config = dict(
    intermediate_size=768,
    vocab_size=6588,
    norm_place='pre',
    rope_theta=500000.0,
    rope_fraction=1.0,
    parallel_block=True,
    init_std_o=0.0312,
    optimizer='soap_variant',
    learning_rate=0.00571,
    schedule='wsd',
    doc_mask=True,
)
Each number is 128 + 24 x the weight over its row's rms, rounded and kept within 0 to 255. Layers, rows and columns count from 0. Numbers have three digits each. The size before them is the row's rms in percent of the matrix's.

# q: layer 9 attention query, 256x256, rms 0.125, rows 120-127,248-255, columns 32-63
# k: layer 9 attention key, 128x256, rms 0.114, rows 120-127, columns 32-63
# v: layer 9 attention value, 128x256, rms 0.195, rows 0-47, columns 32-63
# o: layer 9 attention output (transposed), 256x256, rms 0.251, rows 0-47,128-175, columns 32-63
q120 109:128127129124099136129120120145118096098142106105133131096125081119122138131090136113142141155102
q248 103:143081144134109129128083121080132121127125098133148136094088031111134135110127173109119120144127
k120 112:072175145129130116134094135114141115090099149127109141075146142094154104094107135099117123135154
q121 107:107142124090151117159137141132166173115127136142096120148149138133172131154133122117160105081130
q249 104:160132135116125088108181120133167140081184115156121116104151090140133146107170119108129110116156
k121 110:064100148144089136116150085089153129118142112157130156155138142129171141174135078122170124126137
q122 104:126104145126125120146113129140115177118136146186105132147118133108113129108118110126134103175146
q250 103:102135121132105133149127158100177103120106152131159105116192177149134151122117179116150168125108
k122 106:117111108162092143145114121136147113106157174108108129112108145136126129104116143140108112127163
q123 115:122114103123101124149137099095097148134165133115094115134151122125133125137173097126056147097126
q251 094:135172135096116169129134145136120132144134094133103147109111103084119135096114142148096098091140
k123 104:132132177120142130119121142122097118108113136137147136127133157102121104105124157104152132156130
q124 112:115117092160146115142145146155124149118143111128100133138112131158157098119157143126123141138100
q252 093:116104122143105133113120126154130131104148089134148188120090113092104149098160137137141134145166
k124 105:122080171130138099106179146125132152110121112119079141141078116125163162107141138121172152106105
q125 118:108121146113127153141120102126138124100133120100122129150107126070128092167139128144115124134113
q253 094:148132117124145099088142100117105128127146163082095119116143100090112126119132110112112119141118
k125 111:108125102114109116131119150112104126103131134127122080137144159151148152133171117152107123172130
q126 111:090127161113138163115079128109150151108108117161158117135149084127146090112165139065129133165154
q254 098:164129116132118125136118114166074142120148118123150159158119151131159150121135122143103142153122
k126 108:140119163095140091106153178115095144135143137124115126113174098135118109137161124121167157131155
q127 113:135153122120120102169114103161095167138101148123069107152159080144150126143156133109121140135155
q255 101:162119131167120133141113156101134113155117096149161114107134094128169144170106135129130149169173
k127 110:140122155098143121141113162107130123093086092152100113139145178143132083116123156102105095169094
v0 096:145126139109104140126141093103066106111134119176108147178172117167062097117092094149115165091147
o0 094:110100097087095126126108135162167099109114118095111177132116132127137105155168151118137097164107
o128 099:151126145125097130146141119110126185130119129129156134141119180100133133082118095111129137119123
v1 098:124115177138137132141122102107093145181083124111137111107106119180088205109126148121114055121119
o1 090:118118102135130126127131164143131107130171124075148186157146114116158117147132117151116147181164
o129 106:122137139142141111095126113104168076092100151123128115138116125147132108144110120095154148125135
v2 103:133132156109107112095082110129108109138119159125154147133142071104124111142115127134156103155110
o2 098:159098148175144158128140108112117138099124096179099134141101152150135107160115077122120094168104
o130 105:149143111096139132134124153122128073174156096115122110157148154122134137126140156117121147137148
v3 100:089133098122072113142159106162142154096139125078095100135077103135117105144154153181130137133129
o3 100:141148159103155148104119122086143092115129112144166078130130140139134114139090146131186118121158
o131 102:166094120142115118118113139175105178160137146127122163165112126134126187110145121092138119129117
v4 096:118094100148123156121124130113085108100133132134117079166112127155118132132150154136123140086148
o4 091:111123111099124124105127135111139102142120114139136159142136125075131145171161111119114131134176
o132 098:138069154099136110081124144142121109151153091106101120114099184146095107109156156100145141114089
v5 104:143112128124159145102165122192141179104089101144132112140107150151132148108128161132097117098146
o5 105:149081116095082154134084110110139134075166126148123147099137096085136161149083103120117114127135
o133 104:096190140137125140116117113155098124149111137150133139147113162155142111144112122089141183146097
v6 108:095115088127157118168123168129111125084104100125138109133167131137110142160159104167103121125096
o6 090:135096128122124067134097133133110151136148155139109130152121128129126133127096112129121077125146
o134 114:109138144115070089128112112087113110114133098126143148081125132122087105118090134163129132161133
v7 103:112111155128126139111100159116186124106151140109144157096148110161134153090123186111181070127150
o7 100:133135130127155090137147147107111160140133143150112123146139125137108116109143120150104121116147
o135 103:132153141164094145142131107144108134119117115115160118109124181126093193174130139136118155157120
v8 097:142158131130111110097138117122117169193153134164143126116125097089111158113117103120123114131146
o8 084:148120116133130111092130155140148110062166174117097119131116119136115081142147145107131121146118
o136 111:113122116157120126141117120133084089143162134116117158148155139126156153142129124133103111116126
v9 097:138120132167156160088129139119150094154118128106143091164086147152127109085119128157107049120101
o9 095:130070115113127110129149161151116123114063116103132140169140110119124087130114085149129140126091
o137 101:132144158123127119122129139121138132085143159119138137087142126119128134123126144096107135102162
v10 099:107153146137158147182147119104148093101096118144124092144157072109158122135099146126157097111122
o10 104:129148162134131096145111133155142133140120132103126152116122083153096106146108122114135169130114
o138 096:121128097148123130116102152110129100119140142131134150145133117143167123110131098132077106110190
v11 099:095158096145126111104113127121127107107134085130149146096112135115123143144104142090123154125090
o11 095:169130095110102109144105092138117139127140196148145119144142134094139136134127116107095125152084
o139 103:148117166087158129080179099130138116091089138143088151125122113134133127103108135109140112127177
v12 102:141133094090140130110174166114164095102136155110133178158105154178074152078109154117134130162157
o12 100:138126127168134155084127122205148099107138112120118095100135120111158127143126133109126128153115
o140 100:132157143130119113162087120101111185144084137137153138138095145127124133132132121180145095119144
v13 099:162137151127086136116132142130122129133149161147120086119137123130116101122148123159109116136138
o13 100:129122157137146140086072125147156122117104111127135132120128111156178123140162158095131147111106
o141 100:125099121090101104143088138132122130087128115109137124144106157129123132087177140113129121099143
v14 101:169125155128124108151121134096125134128152129116124135140130121097133144098129101131137161170108
o14 100:124154120119138133155084102144134112123172129124141116112153144154131137140095142123155136080130
o142 104:146146122152142131151145184171067159077072086149097139149139175118133152138148108118059108137114
v15 101:151117154134109118143146051142115102135058123131143117143109151133151118103120121118150089118152
o15 092:115130112127114138165154139107127136101162153148157127130136110100092136154153086143124137127132
o143 108:146103153137159104146119156115149165129098108133119136148144178147163119108108157110124158149128
v16 103:083136158142154141129090123132145127113110108140135141171112159106096122141104156096126090130130
o16 097:129173137147139113122151165147131136111117132121105091146165100129141129105154115119122136149109
o144 109:091142112153151111117130085110116112112108134125105159118114159137142193123130173130145138120148
v17 104:134128156118132125067148133111128118123129106142082104096131138105137129133141120131119142167123
o17 095:118142126104093111150094111142103110153088139141142146156133186089128172142118169124131110114120
o145 107:131069136104161139120164114131143138147189144129116119125113083106169124126118090112082124122118
v18 096:116110118136145112143148112163128143143138096096125208119133134113106129123100114097124122115129
o18 093:175139083099143107140143100128092150126148106143151114159118128115117115139132140168132154138169
o146 100:147173164178138111138170160136155105125104136098104122089080133112105122095119110137151098096106
v19 096:116163116119108130148099099122094140103116160088092140175076152094140147138131119080153115086131
o19 099:151136121150121138113149132128132119133127138096171159100129147176127176110133103135116129159116
o147 100:144149118144123162115155138146129103140106130173090136132134120092109099138127160105141128108120
v20 098:131120099121098145131138109150136134122129124089180124134139140147131145132147104130100134125117
o20 095:149102122129141107162138103165136094138132130147151150126111139111143142123135169179171135126123
o148 102:123141115145123137115144146103145118120139125101135108132131106154147076112162100121103128178119
v21 095:103071133091132163097146150141120120136145118129171129184122126153137170140128127137120109121118
o21 087:094148120163205170132099142118141147123142140143113137173132126136116143106092129108146116119142
o149 101:108139136055124099140155126158126160128120137172117153065151149094156123151145099087135149130145
v22 099:126106129168114099147114130139096108114091136116173137156129147100156137117083142122159122143148
o22 093:134148144102127187103130141104097144172178130158106142128070161157143127126120137141100146124101
o150 106:121141125095104118162175134133172106115143143097108113078162082143123138119098113152148127144138
v23 101:126131123123150166166104119133087154121157081092113107137094158104144153115086095153140128158138
o23 096:083136105139199142097119116123094095132123151163096140162169103128148155135128152110132133143089
o151 106:138121121124123136143120146120178176144149145111107133110099120161096089157128101137101117143154
v24 103:147110146123161120135112131129098169142082130138088119108123109146163146139107131143118127173149
o24 095:145104066142122119134106165089148111149159147104124114111148142074128120132163165132163159109120
o152 110:113144166104113148112134129151132116109116109157148129136151149166165137117066091130112108132103
v25 099:126102150142113167128101152119114135152118096151174094180155121137117128140091095120127111120120
o25 097:093121121125050170188166103114147131160059147148104154109140091147104138186114127108118165134145
o153 103:133130146126162065100125147141108126133172115116146102131122143152146107083122139146164128143156
v26 098:140122115124085149146097102149114106143071151125124095136122173138121103092176132113156091141110
o26 101:099134096134180121131131108142148176102128131106158140120130144144151141131157112143139123144163
o154 096:144110141147095143133133153090123090128106137141139142144134096117138124124111155158119150141119
v27 107:149144109138128121117131129123097088115161125095128161133145130109113125088137150109112061140132
o27 097:083178133121113149110126141137119135141079151132139138178114100066151132126171128112155158106118
o155 110:139108161087164148161124132112179093101157122145120109101144091125085159153077131128122135150095
v28 093:146124114170156133164155066158115127152128141146125137108132155147103190107136148107111155097112
o28 094:156124124146061112125115140163101143116105114130113138144123113132175113194111074116115124149122
o156 100:142130145159114136139172171095131128153128117124092161148152109107115131140109162152120113153150
v29 097:112131151132130138122100087118152107138138079134094097130141112112149148105150161137158141131126
o29 098:081118141109134101189124132145118117113138124128116155158145127142126124128124083093088131132149
o157 101:170148061164129169078096132140114160103102157124150133127139110113124137131129154095139119119105
v30 107:146071098115129125110139156083116083122096142144150136104131107090123107115179067151159149125123
o30 098:084125121106154130164136123146125151135169161135111147140146136102125124130127100064115162152167
o158 108:127126141113180105118114144090127112107135093098162092116126087146131143122155138157132136118076
v31 103:115124092131153107125125129108099183162091119133170152122067134125143129144107153153103124127126
o31 090:107113115106169143070165143108107132132146107095128086156134138145124152126141129125165133137113
o159 111:109136195088125065134130137121181084126113131111085151139121096134144082091127137115113116122118
v32 100:109117111163158127065094126125115144083087118143143137191125089138133158126112131157093095145134
o32 099:149116143172104118138145138088106094139143148138103112111139161096118118135126117092134148139167
o160 108:094156106125140126155069141180141146119135116122130136115106149119152119141154125169111082115131
v33 099:130135146174152108163139150145143096161119111093082085119122145125123109138153152159132122174125
o33 093:136151104103141109105182102086143134131124105165121148099155086116138144138131123133132067093136
o161 109:104127163122093108134093149137109146138134164143124134112132094128108156115124124133108139108115
v34 106:079137191133145126118105165114117173136150183110138203135108171110115086152097139174117162117119
o34 102:127100131142170089099126140173128136072117097137121129122158126132112140091153105116145111144121
o162 111:145113121129106146133160129064119125139153145125139151181115114137155127117116109151129148113145
v35 101:103165097099119114124116110144169131155138129136126105107131117094103124077089129143137166104138
o35 106:129155105149116168121114131109137096176129100105129121130128171136173113164107144153149134154108
o163 100:142121138094130111131170115165120150113090128132100133122128118087135103147132152102102138100163
v36 094:147139081119150136156080128160141153154098127114141096169110156105170092145141140121134142149125
o36 099:119098154057101130109141134149105116091126156147121125097128130140154164178130147129154072145112
o164 098:130153112186094136138106104128163145153119167117139108133139137107093145097128128137071144118089
v37 101:086138098143143111158118129087119087161187130122123106138136105122097169125111098114136099146108
o37 089:133138156102137130096107144180136175129089131134121150122102135124157143115105126101076134160126
o165 108:098098105163142121131182115103142162158175120133122094117145108133100115148139132119112126104142
v38 104:149172108097108106159120146124128108144132199159127091113108125116110141095143108183132156138096
o38 095:130137128157134153125135137088140145120158091126165152096096099113179108130101173085129125122145
o166 108:123149108101108113115120135126113104128113107127107158153174119142099172124144113144106140104156
v39 098:125136178132127108107124107157106136169080134123088136142100125119115076153130146163146103100124
o39 097:121119137150090116167146171156162128122175122128121119135138132089122156154176096115160101170084
o167 103:117136128131144090130145099119120141110113120140149144124137124187124115099107162141123151129153
v40 105:116154167061114132137098112145139094084149111127082134137159125139121110114093136173133121138143
o40 092:105136121127153115130132136109129154137117109132167131125122098092132155153125179148107150108076
o168 110:126126082118078154123175119121119174103125138166100138143163127105148124132118084110144139163146
v41 098:110122097083125067138098125142172131108105098158131122165084141095136131148117129098145139120136
o41 089:171127117172171179140121121124115150170120119079097137122124068127146117117154077152075154161151
o169 102:082116171107134144127145115132100112092129121165120141132132124140126138147131127120124073116111
v42 103:081164114132151146153138114138074102111169139142130189152094130101125133119083162129151157164156
o42 091:114099180154120159147085126118125182126147108145124087114160147154126122142190127129144123084159
o170 111:136142119119168113113135126118116124141101165160094126139101123142127125116086110107112143144109
v43 106:133119104122142133110146104110084130142101145111133077144137143138118132144100139108136146165095
o43 098:139139116132154161123086133149137120095153128098103134114150113094121133113120115109117128124151
o171 107:111113140112128105150115154121132096132154121134138108154149117120128128127138118165127137149122
v44 102:109111087138175146139115125154157090126118121103086146140158122118130123121154139124158158127131
o44 096:117141151119139133133141143127143123092135124129161135078172127118133087094093105078119128116116
o172 105:159118111156098158145100144150082140166137128143103111146079150108094174151143145123144100150110
v45 098:103148130163126154155130145134153154102130107145148116161139121152090099073104101110115130095103
o45 098:095131169104124130094089181093131118111129140115106126137123120115148115149149154152142114158114
o173 096:132083103138125159142148126143155110158183065127127144090164138131127147154129107114148119124160
v46 102:149131118093140170095141121161152122153134090138101129096162152135158130121111126130109073111131
o46 090:145091140110109096159153099162101185130118120134142129131138121140138142167139132095156097118105
o174 110:135150114083181133143107164111163132125130125110133149106162130085107102102131130138118162136154
v47 094:151115127158107118147116165098166131149118134129135124114182105142156154117114117120097113135149
o47 094:164133132144091145155139120186134098154111083076156125144089096103136123162119132109108136105105
o175 103:097120094113162133131113092094137129121097088144141077108152115121123119107102107157148082126151